From a checkpoint of a small transformer trained on Wikipedia.
Architecture: RMSNorm before each block, untied embeddings.
Training: a variant of Adam for these matrices, 353M tokens, 5381 steps.
Each number is 128 + 24 x the weight over its row's rms, rounded and kept within 0 to 255. Layers, rows and columns count from 0. The size above them is the row's rms in percent of the matrix's.

# layer 6 MLP up, 1024x384, rms 0.0441, rows 404-449, columns 48-95
size [ 97  97  98 102 105  99 102  98 103 104  97  96 102 102 100 105 101  97  99  98 100  99  99 102  93 102  98  95 100  98 101  98 103 101  97  99 101 107 103  99  97  96 103 103 101  98]
[[141 124 159 180 153 162 151 143 124  88 118 136 111 144  96 169  95 177 181 131 140 119 124 131 118 138 159  93 116  80  73 125  98 164 147 101 149 113 108 119 132  97 158 127 113 100  99 101]
 [106 100 122 105  89 115 124 109 122 146 154 136 143 115 144 111 133 149 118 150 106  95 124 145 142 117 136 140 163  95 131 115 146 104 120 117 112 145 105 120  87 142 121 128  92 179 113 106]
 [120  83 128 105  70 168 119 137 102 104 116 138  97 135  73 185 144 118 110 143 122  77 135 134  84 164 133 126 134 115 122 147  95 140 136 114 141 117 120 122 130 111 137 108 110 146 145 129]
 [123 154 129 139 130 141 154  90 117 148 131 152 142 113 131  94 114  94 113 120 114  88 165  95 153 115 121 141 162 146 102 121 164 146  90 128 106 144 125 163 118 119 149 140 138 110  77 106]
 [101 107 107 138  94 106 165 102  99 142 128  78 118 149  97 167 126 148 127 106 129 113 130  83 109 106 139 144 104 106 179 136 115 121 116 130 118 105  84  79 178 108 160 151 183 125 165 152]
 [144 122  86  99 134 117 111 122 172 115 152 132 129 125 115 143 146 120 127 137 125 132 132 113  92 119 135 136 127 122 151 137 120 135 126 156 110 164 106  91 113 102 110 173 109 121  73 153]
 [ 95 163 129 101 138  92 133  99 103 126 130 131 141  95 144 114  83  95 112 127 126 165 103 107 108 177 111 100 134 100 120  85 129 112 127 155 156 139 111 137 159 139 151 103 103 156 149 103]
 [122 100 144 145  84 111 122 148 116  88 161 143 101 101 112 169 163  93 119 132 104 129 148 108 150 114 116  73 119 115 137  97 138 145 109 144 112 127 126 110  97 116 111 122 134 159 138 167]
 [137 141 178 140 119 121 139 164 127  89  92  97 135 129 110 151 123  82 159 106 150 119 190 153 112 136 129 129 137 134 119 153 171 143 136 136 128 112 142  83 168 108 147 115  77 101 168 137]
 [121 124 166 129 145 137 108 105 148 107 130 133 124 127  99 142  88 174 109 144 107 177 152  88 117 144 162 135 135 134  89 146 132 109  87 135 153 107  97 154  91 143 129  89 122  97  73  92]
 [106 124 121 139  95  94 179 143 156 151 159 157 139 112  99  87  76 170  97 145 130 135 114 104 132 115  94 129  90 125 135 131 173 130 124 140 105 121  70  92  87 119 120 152 135 110 110 150]
 [ 81 161 129 139  66 147 126 168 171  82 111 128  86 148 123 148 161 109 141 108 138 146 116  79 156 107 103 116 103 148 146 139 145 130 131 139 134 107 125 132 159 102 147 149 117 136 103 135]
 [157 143  99 142 127 137  80 146 124 114 135 131  91 126 109 134 154 114 113 151 143 171 136 109 147 101 163 115 120 120 138 153 154 137 155 148 157 134 148 114 146 140  95 160 143  85 149 125]
 [146 121 154  90  87 148 105 111 131 132 105 116 120  84 174 121 117 139 156 143 125  88 134 140 140 152 124 172 121 122 157 158  99 135  97 100  76  89 141  78 151 104 128 164 132 137 151 105]
 [141 141 139 144  91 170 150 117 138 121 116 129 141 165 121 112 140 124 145 142 142 120 122 160 156 138 106 131 102 128 101 106 156 124  97 130 117 143  99 131 133 139 125 126 134 130 136 130]
 [130 175 117  90 108 175 160 153 129 104 164 112 130 103  90 166 141 161 102  67 147 108 119  99 133 116  84 125 114 142 156 119 177 159 131 132  90 105 121 135 172  96  85 118 139 126 129 131]
 [137 105 118 152  83  90 124 126 140 131 129 115 135 122 149 169 152 173 177 157 102 122 127  77 149 118 135 139  98 146 109 139 153 111 126 100 157 101 166 148  80 128 153 134 153 107 131  98]
 [120 144 133 167  80  87  89 110 131 121  88  75 161 105 115 155 156 115 181 153 123 109 174 162 141 125 121 121 146 121 130 152 119 101 100 130 164 125 106 144 109 115 144 166 157 143 152 144]
 [ 91 130 130 128 114 113 164 106 156 100 151 128 125 116 106  89 130 115 120 119 145 146 146 118 141 140 163 127  71 162 124 114 119 140 122 117 131 128 170 103 128 111 129 148 139  96 111 119]
 [ 84 100 112 124 188 145 134 102 114 147 102 122 111  99 141 126 148 135 118 125 155 111 129 129 129 134  98 148 115  98 149 159  84 100 115  87  99 139 152 133 128 127 178  97 135  93 110 149]
 [125 129 127 116 164 161 132 152 147 139 184 165  83  97 146 134 123 107 199 129 133 127 163 145 162 174  74 127 109 112 144  99 135 163 152 132 128 146  96 119  85 122 132 116 107 132 164 159]
 [109 126 138 112 139 138 147 130 126 138 116 137 100 149 126 152 128 111 109 126 111 123 138  95 115 144 154 183 120 111  87  97 135 160 149 135 175 138 144 121 132 119 104  97 156 112 113 146]
 [123  97 145 141 158 128 148 128 121 131 141 100  94  96 134 125 159 150 108 150 129 134 128  95 115 171 153 111 130 124 145  98  79  98 140 146 183  85 141 116 150 149  95 123 116 113 142 183]
 [137 160 156 127 142  90 138  68 160 119 156 197 102 147 125 146 124  74 134  98 107  56 131 104 131 135 123 139 140 133 104 140 116 152 145 116 105 145 157 113 161 121 165 106 138 139 126 139]
 [134 129  68 105 122  94 128  99 128 115 125 130 113 117 121 143 171 141  91 113 147 139 149 168 178 115 139 120 159 128 124 113 137 114 145 151 146 111 110 160  98 104  90  84 159 120 126 100]
 [151 163 148 141 152 134 174 171 123 142 169 134 136 136 116 167 147 130 110  83 108 143  79 110 110 142 166 145 140 103 163 155 114 108 142 114  94 133 127 109 165 143 159 109 114 141 136 147]
 [121 131 108 130 143 136 114 155 169 148 133 115 120 148 158 178 138 125 109  98 149 114 118 155 126 101 118 135  82 104 144 123  88 106 110 184 151 161 142  99 165 102 165 125 112 142 135 102]
 [148 148 100 116 142  99 155  84 123 162  82 105 100 138 107 147 136 150 113 106 158 134 151 121  89 105 114  96 123 101 136 108 165 147 113 183 119 158  89 103 132 118  79 148 123  95 133 123]
 [135 117 141 162 115 152 135 150 170 100 129 130 142  97 145 150 102  98 113 140 136 127 115 105 112 123  84 109 134 163 132 130 156 137 119 166  97  95 158 154 118  86 130 127 120 120  93 123]
 [122  73 125 175 147 131 130 181 106 162 102  89 105  83 156 135 143  90  93 173 144 106 114 146 137  93 114 128 115 147 132 141 178 161 101 156 165 116 118 125 107 126 129 109 160 143 123 166]
 [105 148 123 114 150 140 141 139 152  85 173 100 138 163 150 111 124 113 120  83 119 128 106 182 147  95 140 153 146  98  74 150 141 165 119 139 130 146 121  78 105 127 118 158  92 104 115 135]
 [152 143  96 100 142 148 152 125 145 150 134 156 128 130 108 166 131 154 146  85 118 162 100 116 140 103 152 163 157 148 133 161 120 130  93 128 138 141 135 138 174  91 110 143 139 112 154 100]
 [167 114 146 167  81 139 160  82 105 138 116 127  88 161 160 153 136 143 154 137 143 125 151 160 125 135  53 113 106 119  89 114 105 138 100 115 116 158 128 155  76 116 135 155  98 158  99 139]
 [128 114  89 132 153 100 123 176 117 102 132 146 117 143 113 115 143  96 117 100 122 112 104 114 174 168 130 146 168 147 147 119 120  86 104 105 140 146 126  99 123 142 102 142 149 143 146 150]
 [111 126 121 141 147 147 140 150 112  96 118 150 143 153 112 160 146 131 128 100  99 151 137  80 109  93 151 127 158 158 119 115 138 119 113 140 123 147 100 108 110 108 117 107 158  95  77 113]
 [141 161  95 179 112 166 135 113 125 118 138 135  83 151 153 116 181 127  94 130 101 142 135 106 102 149 128  81 122 136 172 113 132 118 165 154  90 126 155 165 166 151 153 119  85 139 113 153]
 [151 140 108 104 162  96 120 134 133 183  94 173  87 107 128  76  91 136 134 120 109  78 128 151 128  84 126  75 165 159 118 152 155 100 130  94 108 142 118 131 124 148 144 161  75  72 126  90]
 [141  79 172 134 134 104 159 146 151 155 171 162 131 114 153 154 160 126 108 125 115 105  85  82  88 155 112 129 136 152 115 123 107 149  99 143 100 129 140  90 100 138 179 124 134 114 103 193]
 [ 97 110 137 188 161 162 145 164 120 143 124 134 145 118 149  98  93 141 100 124 163  97 142 101 105 144 134 127 167 141 114 152 160 108 104 119 141 145 175 101 131 142  76 134  96 100 148 140]
 [120  92 115 117 165 124 111  77 162 121 123 108  99 145 143 117 102 106 126 121 173 128 177 116 111 148 115 140 163 124 144 119 126 104 124 134 102 145 110 138 127  74 125 155 118 140 146 120]
 [124  98 128 132 137 104 130 138 141 138 140 154 132  96 120 114 129 162 125 128 129  84 145  71 154 113 135  84 125 165 114 158 154 123 139 152 156 125 118 139 110  89 139 136 127 172  95 130]
 [ 92 156 100 117 144 132 184 155 147 125 119 127 122 153 134 109 126 133 163 104 167 112 192 185 142 174 134 118 152 116 178 154 165 146 167 169 198 140 143 181 159 155 149 107  93 146 125 140]
 [101 122 133 195 129 123 145 124  92 154 168 119 129 104 135 121 146  80 109 122 104 136  96 144 111  98 123 149 109 148 168 126 111 156  95 160 173 127 119 112 137  97 152 140 132 147  81 160]
 [152  95 118 150  99 147 122 129 111 157 148 148 113 138 109 140 106 117 152 147 130  93 131 126 167 146 123 163 132 160 133 118 112  80 117 152 167  95 103 115  90  84 103 141  99  95 116  67]
 [128 143 133 143 175 109 124 107 155 131 147 149 121 107 131 161 105  71 126 110 128 162 120 101 108 150 130 120 130  82 128 124  77  74 149 164 170 148  90 109 134  79 106 163 167 145 182 142]
 [180 123  94 112 154  96  81 134  95 121 122 163 132 153  95 151 159 133 144 135 112 108 136 115  97  98  85 132 143 161 144 161 126 152  96 117 106 128 108 155 138 137 168 125 115 183  99 140]]
# layer 6 MLP down (transposed), 1024x384, rms 0.0386, rows 404-449, columns 48-95
size [ 96 101 100 101 109  97 101  94 103 100  95  99 101  99 100 105 102  97  98  97  99 101  97 100 100  98 101  94 100  96 103 102 101 100  93  95  98 109 100  99  97  97 106 100 103 100]
[[121 104 150 142 162 122 108 150  82 140 126 153 109 138 134 150 103 144 158 166 164 109 131 151 120 163 126  78 116 106  81 153 147 158 128 135 110 110 147  98 153 124 142  96 132 119 115 145]
 [113  96  90 132 124  91 135 147 121  86 186 131 153 105 156 125 154 137 127 117 121 141 105 138 149  99 137 131 143 124 160 102 133 106 129 127  79 144 175 183 119 112 163 105  70 129 129 102]
 [126 143 103 119 119 148 147 123  92 121  79 144 112 106 110 145 152 139 123 170 111 118 114 153 111 130 145 156 133 146 126 129 123 125 116 108 112 137 158 109 145 138 119 158 151 132 140  89]
 [132 162 120  77  92 122 147  96 123 155 118 122 144 112 136 155 138 123 104  98 124  96 146 103 123  97 135 115 164 148 125 103 145 143 132 146 116 141 114 149 158 122 148 156 129 135 116 136]
 [108 174 135 116  88 129 135 131 133 112 121 132 134 136 177  83 106 172  83 139 151 105 119 117 129  85 154 129 160 106 160 152 139 120 125 115 160 138 113 110 161 112 106 153 139  89 120 103]
 [ 86 134 122 110 139 142 114  83 134 121 152 146 109  95 144 131 146 128 111 131 140 119 139 138 150 131 113 137 108  85  90 106  99 124 107 183 117 152 150 128 138 135 206 104  67 146 155 139]
 [157 154 129 163 111  99  88 111 141 121 133 134 169 139 171 119 149  92 104 122 106 136 130 142 143 149 103 120 144 137  65 138 132 120  80 158 159 139 179 149 122 125  68 130 136 161 132 127]
 [ 86 123 128 130 121 131 119 160 104 110 106 143 163 113 130 146 143  64 151 157 121 162 119 128  86 154  82 122 121 105  67 119 106 183 154 136 139 131 143  57 152 125 105 141 148 133 157 163]
 [109 115 129 135  97 123 152 133 137 116 155  85 136 118 123 118 175 125 110  86  83 138 114 117  79 130 109 140 137 123 178 144 152 156 161 158 156 147 127 133 130 129  96 126 138 125 142 114]
 [145  99 139 126 119 103 118 135 142 119 117 130 165 126 142 137  95 114 183 111  96 102 140 136 106 126 154 112 129 110  81 108 107  97 124 138 117 141 118 162 126 103 140 152 119 116  74 113]
 [147  89 155 108 136 168 135 124 111 137 139 107 122  85 100 112 144 136  99 134 137  89 112 124 106 111 116 102 106 128 152 106 126 110 151 117 123 163 133 133 109 124 169 123 113 123 128 130]
 [129 141 145  98 130 118 111 153 114 105 116 135 131 111 111 149 137 148 108 129 147 107  98 101 172  86 118 128  94 141 110  97 183 171 113 130 106 121 139 146 170 107 109 139 157 167  93 169]
 [130 103 133 106 125 104  94 187 123  93 139 127 113 134 148 125  65 115 110 159 137 149 126 101 152 131 145 135  74 147 132 128  78 160 123 118 124  85 195 115 136 103 101 143 141 133 114 135]
 [118 159 129 135  92 143  79 123 161 141 146 114 139  97 116 127 104 104 121 109 152 116 122  89 103 147 129 108 108 148 166 103 108 115  83  96 149 146 146 140 103 132 156  97 126 132 149 104]
 [126 117 115 132 135 158 110 130 112 146 137 151 123 173 138 141 100 116 113 192 146 118 131 143 139 111  98 107 132 162 100 100 154  96 136 128  93 121 149 136  97 117 117 169 154 141  50  99]
 [125 138 143 152 123 122 120 166 124 132 119 138  90 103 143 154 117 116 110 118  92 118 111  71 106 138 178 135 111 152  88 124  75 181 117 158 146  90 131  96  88 112 160 102 126 157 154 147]
 [152 143 135 118  81 102 118 111 119 143 133  99 124 157 136  65 141 140 124 114  91  95 137 124 139 109 127 168 117 131 128 103 135 106 108  92 166 122 138  96 130 107 115 105 145 128 119 166]
 [132 124 150 108 140  94 103 140 172 133  97 118 180 110 136 121 168 139  89 177 119  90 180 150 115 106 129 105 128 117 136 119 153 125 105 143 155 166 144 134 124 108 179 159 123 135 118 111]
 [116 166 157 163  99 160 119 106 152 156 155 128 125 136 142  83 120  99 155 127 138 157 127 116  98 107 118  91 174 135 107 130 120 113 107 130 162 111 126 126 135 121 159 172 147 122 147 124]
 [135 158  64  65 111  96 111 129 172 116 125 143 139 110 123 128 129  77 137 130 113 171 109 119 116 125 158 114 136 121 103  84 105 124 163 144 113 158  95 104 171 107 136 135 102 121 122 123]
 [142 102 135 155 116 112 112 166 139 128 162 109 124 141  90 134 105 144 100 162 163 114 140 119 139 117 112 144 137 122 127 139 158 179 128 116  94 150 118 120 134  87 160 147 126 144 145 132]
 [137 138 124 143 123  61 148 129 113 126 110 111 157 130 129  66 128 140 128 129 134 103 111 131 113 147 159 141 103 126 102 106 131  94 141 133  82  94 145 145 169 103  78  94 164 115 153  90]
 [101 106 100 137 127  85 112 113 142 125 121  96 130 185  99 135 116 155 159 171 167 177 131 141 126 128 144 149 123 148 114 124 106 133 157 180 152  91 118 141 119 143 155 131  89 119 113 137]
 [139 143 157 129 134 113 161 125 113 116 142 179 122 155 134 152 130  90  93 132 128  78 120 137 119 130  96 135 107 117 108 117 169 131 129 116 152 118 146 136 140 112 131 113 133 141 163 150]
 [201 113 121 115 124 156 198 109 118 140 112 120 121 164  89  85 130 108 141  99 145 170 152 135 105 101  73 110 115 168 153 103 142 101 103 104 122 151 121  88 180 165 139 176 141 110 122 100]
 [140 164 158 143 143 144  98 106 121 164 132 169 149 152 110 115 124  90 156  97 109 116  73 134 115 125 176 141 104 145 162 124 120 100 121 167 109 183  79 135 123 181 126 133 111 130 139 128]
 [111 126 157  91 108 128 109 121 125  93 146 157 145 130 143 136 169 111 121 147 121  84 123 138 168  67  98 143 111 142 139  89 124 111 144 182  99 155 139 153 104 104 120 112 136 110 127 152]
 [109 150 121 121 122 146 119  86 127 145 122  74  91 143 140 197  99 114 112 116 117  99 149 148 132 133 134 151 155 160 176 173 121 123 131 141 109 105 131 106 117  94 104 116 166 151 134 162]
 [151 152 126  88 158 147 157 135 125 129  83 140 142  79 174 115 159 101 147 147 119 103 117 130 122 148 105 146 130  81 112 131 133  92  98 153  74 124 155 118 124 185 181 158 130 121 116 115]
 [135 143 113 152 102 104 142  96 130 134 120 133 118 158 117 167 119 124 164 103 132 152  75 124 126 149  87 109 119  98 126 103 132 118 173 103 100 167 115 149 115  89 134 110 156 127 110 105]
 [118 126 118 189  98 116 134 107 113 149 162 170 137 115 132 127 148 118  95 151 175 129  75 123 151 103  99 118 173 177 108 123 114 138 114 116 170 122 144 165 144  81  77  97 127 173 128 147]
 [119  93 117 116 141 105 165 114 152 154 178 152  85 130  79 101 122 113 142  73 143 123 145 126 156  91 158 122 123 115 130 107 103 123 105 107 135 159 119 131 125 106 105  93 151 159 144 105]
 [ 35 167 118 142 119 146  81  87  99 107  91 206 143 150 131 122 139 114 115 110 110 123 146 141 137 151 134  98 112 113 131 113  78 132 109 139 123  88 133 125 135 108 145 113 117 103 128 151]
 [118 164 126 143 130 144 146 147 138 151 103  90 114  95  95 152 139 126 141 143 115 164 128 106  98 132 139  78  81 123 162 135  93 131 121 162 187 148 117 125 127 123 116 135 141 125 150 136]
 [113 131 141 120 128 138 123  98 148 117 103 104 104 116 139 104 146 101 132 123 140 147 126 112  80  86 158 119 172 145 124  99 116 158 133 112  77 111 161 112 103 127 105 109 127  91 121 101]
 [119 128 173 178 125 112 123 136 128 121 167 168 105 126 113 180 157 128  94 171 155 135 106 117  91 139 114 107 136 117 145 147 136 153 127 151 144 151 117 127 125  82 112 141 135 112 156 120]
 [130 146 136 124 103 104 170 136 126 122 112 121 105 144  74 149 110 121 140 141  92 115 128 110 135 126  94 121 131  94 181 135 145 130 127 124 148 114 143  86 121 145 113 105 104 111  94 128]
 [105 134 119 135 141 152 175 146 119 142 140 150 150 136 140 133  92 134 131 139 139 137 128 126 149 153 108 164 113 107  90 144 111 146 140 136 147 120 120 137 119 107 146 106 170 181  66 139]
 [ 99 131 141 124 135 153 130 134 127 136 136 160 147 175 100 139  90 126 148  89  93  80 121 103 144 120 125 121 111 145 123 142 129 111 156 159 104 149 156 108 158 147 126 101 107 133 113 130]
 [154 108 128 121 124 207 141 120  99  99 173 107 113 139 123 111 130 117 119 131 134 135 149 129 125 113 146  89 139 131 152 127 164 107 123  93  96 153 159 143 157  93 119  77  99  72 132 123]
 [116 118 105 106 114 166 155 164 136 117 129 172 151  66 136 111 118 151  74 141 153 119 137 154  96 144 116 105 146 133 141 125  94 121 173 120 139 167 139 129 101 123  96 125  88 106 133 153]
 [136 147 125 142 147 145 158 106 136 116 132 162 142 142 143 149 116 154 125 133 133 113 139 126 128 105 143 151 110  96 130 148 147 141 149 104 136 133 145 122 156 149 133 135 114 150 176  98]
 [170 186 144 128 125 159 204 142 150 148 111 101 152 130 149 118 167 135 143 118 101 154 101 139 136 112 156 142 100 145 114 145 126 139 110 125 147 140 131 104 136 106 146 200 135 125 102 107]
 [147 120 131 138 145 137 139 175 166 146 172 139 151 114 150  99 151 100 111 128 110 114 150 111 152 126 115 101 127  99 138  83 119 161 111 128 149 156 139 150 131 105 135  99 123  70 129 107]
 [128  78 152 142  82  71 113 151 109 119 130 109  90 115 180 151 128 120 106 142 122 144 102 102 155 128 121 139  73 116  87 122 166 140 111 136 131 101 133 116 123 133 117 124 144 132 110 143]
 [137 140  53 164 128 111 120 133 111 105  89 151 147 128 118 184 175 127 147 143 152 156 150 136 158 154 140 132 101  94 109 138 101 126  32 127 110 105 148 165 115 108 149 138 100 130 112 110]]
# layer 6 MLP gate, 1024x384, rms 0.0461, rows 405-450, columns 48-95
size [ 95  97 100 105  96 101  99  97  98  95 101  98 101 106 100  99  96  99  95  98 102  98 100  99  98  99  90 104 102 101 107 110  97  97  94  98 103 105 103  99  94 102  99 105  99  95]
[[141  94  86 166 141  93 134 160 143 157 113 129 119  96 105 129 174 129  92 134 136 115 112 148 131 135  78 147  91 149 107 152 152 148 120 142 120 150 168 192 149  76 103 117 165 135 110 159]
 [183 139 126 119 147 151 156 159 156 139 176 157 145  77 149 166 119 118 154 134 106 127 104 132 114  95 152  95 122  98 123 112 176 121 116 111 106 120 111 180 167 116 135 155 134 164 101 163]
 [124 121 121 145 131 115  96 174 134 135 170 174  96 108 130 144 172 130 125 152 131 138  88 123 137 127 172 101 130 140 132  88 150 155 145 136 107 116 146 108 103 129 111 166 120 114 165 103]
 [157 109 157  86 137 117  95 151 162 147 125 151 155 138 161 106 117  87 146 101 100 114 122 149 133 109 149 131 135 166 131 102 148 146 152 121 114 168 108 169 155 102 138 121 101 132 142  82]
 [143 109 124 156 154 131 157 121  89 131 134 123 104 126 154 124 105 159  90 121 166 167 123 142 109 135 197 136 132 110 132 136 138 119 108 156  93 111 142 146 144 125 107  98 104 120 139 125]
 [155  84 140 141 171 169 103 149 118 156 149 149 150 110 173 137 104 126 110 139 128 157 151 117 106 161 101 108 128 163 132 184 167  87 115  81 125  90 143 145  92 109 128 129 124 111 161  80]
 [166 116 134 112 143 104 151 161 159 109 134 144  93 136 146 147  98 159 142 137  83 120 120 174 101 154 155  82 131 139 117 137 137 144  97 133 155  95 138 141 146  96 140 109  97 124 149 167]
 [114 148 103  88 135 110  94 135  97  78 119 125 100 154 124 111 124 147 143 123 126 105 169 141 121 161 113 130 150 155 151 121 167 100 123 103  96 124 156 161 105 124 144 121 103 135 156 120]
 [142 121 145 120 127 105  94 144 101 105  94 129 123 149 108 106 143 108 133  99 120 105  87 101 148 129 137 141 161 124 140 109 104 140 103 143 117 130 154 156  92 121 101 141 142 129 131 114]
 [138  98 126 130 120 146 132 132 171  80 145 122  93 168 123 151 140 100 142 129 150 139 158  89  91 162 127 106 149 166 105 131 139 158 133 148 118 111 146 121 110 164 140 134  92 125 120 109]
 [141 133 105  96 132 153 112 126 159 143 107 135 103 105 122 141 123 144 124  81 134 122 129 129 107 117 126 156 110 152 175 164  79 119 132 138 125 110 166 126 166  98 160  84 104  99 126 135]
 [148 129  94  87 119 105 147 154 116 107 126 112 127 132 129 112 117 167 130 132 129 167 157 126 125 171 173 109  94 101 111  88 116 152 125 128 118 151 148 123 111 152 108  84 180 116  83 130]
 [140  81 115 117 149 130 119 139 144 129 174 168 107  98 107 127 130 150 125 123 131 137 139 121 130 141  90  88 127 150 116 137 127 140 125 129  93 153 169 164 128  95 126  96 103 138 123 119]
 [139 140 107 136 102 135 145 156 157 135 111 119 139 118 164 155  97 142 151 124 116 104  89 148 150 102 103 131 159 132 120  92 161  97 114 107 128 134 154 142 118 120 132 141 132 123 145 156]
 [170 146 134 123 149 155 116 138 181 131 160 131 165 107 120 101 150  99 158  80 117 120 102  95 117 106 151 111 118 101 117 164 120 172 115 135 119 122 112 112 108 101 137 132 149 118 154 129]
 [130 167  98 139 113 112 137 114 119 112 109 131  88 162 118 122 179 143  95  88  96  97 118 106 101 123 161 148 145 104 164  86  87 109 137  99  97 131 138 145 149 124 147 101 137 100 127 121]
 [116 111  80 131 128 118 127 147 174 109 148 164 131 130 138 120 132 138 126 138 126  96 112 152 139 155  96  73 116 120 146 140 103 107 123 105  91 112 157 147  90 134 138  96 118 133 154 151]
 [144 132  99 139 176 143 143 130 137 123 120 111 144 126 146 142  81 180 150 130 135 162  81 161 163 135 147 175 134  97 132 147 152 158 134 159 157 154  95 152 162 112 146 142 156 118  99 133]
 [129 125 117 150  80 146 111 149 146  68 120 125 141 166 128 116 110  88 138 135  91 102 156 125  95 158 163  78 105  86 135 109 162 128 133 160 110 140 113 112 167 129 131 148 146 117 182 122]
 [150  95 107 100 162 132 126  95 136 136 117 103 115 117 116 135 136 137 156 148 123 158 122 138  97 101 145  84  90 137 183  79 150 145 142 113 129 119 148 115 164 117 131 126 117 121 170 103]
 [ 85  98 118  92 110 167 187 151 158 116 143 148 152 137  67 117 166 138 137  79 135 156 124  94 116 140 150 126 140 127  95 155 157 147  94 109 137 165 163 112 106 107  98 103 113 158 138 132]
 [ 96 114  81 156 116 139  94 116 125 143 141 151 140 136 151 133 164 132  97 152 128 170 130 132 130  91 125 134 121 129  78 133 130 174  91 116 106 136 118 180 148  97 121  80 113 160 127 173]
 [124 116 119 128  95 108 113 136 138 122 149 128  84 136 137 166 163 137 102 151  87 129 107 135 172 152 124  70 112 153 105 106 157 103 113 131  95 111 151 157 109  73 116 146 123 104 138 157]
 [129 144 128 143 122 165 167 140 113 151 148 139 134 145 143 131 138 141 146 116 139  73 124 154 107 160 115 140 123 102 171 146 125 160 103 108 102 168 111 140 165 107 135 149  79  85  92  84]
 [126 117 102 119 138 130 154 131 148 126 209 116 133 114 137 153  85 151 134 105 135 119 123 105 160 107 125 110 135 136 145  92 120 117 148 120 133 130 139 110 118 111 111 146 178 153  64 122]
 [104 124  95 154 165 115 179 167 156 152 144 125 118 138 154 102 125 108 157  98 152 123 131 128 155 135 129  76 104 140 188 100  97 137 126 175 118 106 127 156 148  72 152 148 146 170 116 117]
 [166 120 122  87 152 175 115 165  95 123 141 121 122 111 147 132 123 172 133  97 146 118 155  73 136 164 132 133 155 139  85 106 137 100 127 102 160 127 139 103 125 134 168 128 119 130  97 100]
 [ 99 171 140  75 119 125 154 138 118 167  96 155 153 121 145  97 166 144 156 143  97 125 148 135 120 157 153  98 127 114 160 122  94 176 111  90 120 125 160  98 154 123 140  80 128 135 119 131]
 [ 90 117  89 112 159 179  85  87 166 129 180 103 149 159 136 137 122 108 109 146 150 117 142 148 100 131 166 110 144 131 134 150 129 175 156 133 151 160 173 150 112 142 134 101 118 109 113 137]
 [126 123 155  77 143 139 148 104 129 129 126  96 164 140 154 121 104 144 140 117 113 107 152 159 107 123 137 133 110  76 104 117 160 143 106  87 159 126  95 106 145 143 119 114  92  66 128  90]
 [112 106 151  79 140 129 136 116 128 128 102 104 103 163  99 103 122 130 132 118 153 132 124 135 180 105 105  98 164 153 133 133 127 110 187 125 151 124 163 144 124 121 109 165  87 167 102 148]
 [161 127 103 115 169 112 159 122 151 151 104 142 120 116 119 119 151 133 121 148 140  72 130 114 146 133 126 133 125  95 141 142 144 150  96 101 128 166 116 128 126 141 107 142 129 159 142 123]
 [146  83 114  75  85 146 151  97 121  93 125 148 116  85 133 105 155 142  98 142  99 123 115 113 160 128 158  53 108 148 144 136  89 129 158 168 120 107 127  82 135 128 152 111 107  94 141 134]
 [156 122 151 146 139 137 156  79 144 117 155 135  84  96 110  96 103 155 121  92 156 118 122 129 105  98  81 161 130 167  67 105 122 120 145 117 112 161 171 184 133  98  63 115 118 154 101 120]
 [128 144 136 137 168 156 125 175 109 116 104 109 137 124  94 119 148 139 144 145 104 117 102 143 126  93 135 107 122 118  93 131 157 118 141  74 179 142 171 117 118 125 111 158 118  81 171 126]
 [145 153 123 139  70 134 156 139 139  82 126 110  97 160  70 143 143 158 139  97 150 106 133 115 100 134 142 130  91  91 113 109 177 155 135 148 173 116 115 145 133 117 161 134 134 140  97  90]
 [123 119 120 134 114 164 151 151 145 147 133 131 128 134 146 148 139 124 147  97 119 114 136 121 155 134  90 109  87 143  88 155 105 142  96  94  89 141 152 168 149 144 137 122 138 133 106 118]
 [141 135 129 159 105 151 110 136 107 114 126 126 153  95 147  95  68  72  86  82 120 134 133 128  77  98 106 164 136 103 163 127 144 117 127 126 106 115 120 129  96 122 122 130 118 124 123  87]
 [119 155 109 127 127 117 108 104 115 139 134 160 110 145 117 132 134 136 108 125 123  91 100 147 109  65  89  75 113  84 153 139 128  80 106 106  95 104 133 160 147 112 115 140 135 164 115 157]
 [117 126 109 136  86 164 149 160 126 150 134 107 166 104 102 134 181 132 117 143 112 163 182 119 146  86 147  99 155 131 110 145 137 137 145 116 144 120 124 148 177  54 128 145 107 102 124 159]
 [137 133 165 115 132 141 124  89 110 124 108 103 117 104 117 149 108 123 114 111  97 121 148 124  86 126 138 171 137 141 126 146 125 147  75 103  96 108 115  87 107 130 119 156 154 126 122 135]
 [114  93 150 157 125 143  88 166 108 137 120 154 125 110 117 123 121 103 130 128 156 144  89 147  80 156 156 129 160 127 164  98 137 141  97 151 123 146 170 138 106 118 110 115 118  98 138 126]
 [111 134 107 164 156 164 174 181 152 107 164  82 163 151 155 150 108 158  86 181 113 110  97 118 100 107 155 144 153 105 173 160 135 175 131 106 168 169 145  99 105  94  95 150 118 142  89  96]
 [121 145  88 105 146 155 106 142 136 113 130 156 187 112  72 110 151 110 129 138 135 118 184 134 122 129 127 123 132  73 145 135  99  89 109 168 118 169 126 156 116 107 132 108 102 109 160 145]
 [ 65 130 168 119 154 101 126 126 130 169 143 124 131  89 147 138 132 127 137 160 165 143 127 104 136 120 156 126 120 122 119 110 116 149  82 155 122 157 143 126  93 150 115 107 157 116 157  93]
 [148 121 140  87 115  99 122 143 150 154 138 142 129 104 146 120 151 114 168 120 153 139 140 142 109 107 181  73 139 141 149  87 125 108 101 127 106 127 136 154 103 147 106 108 135  81 150 118]]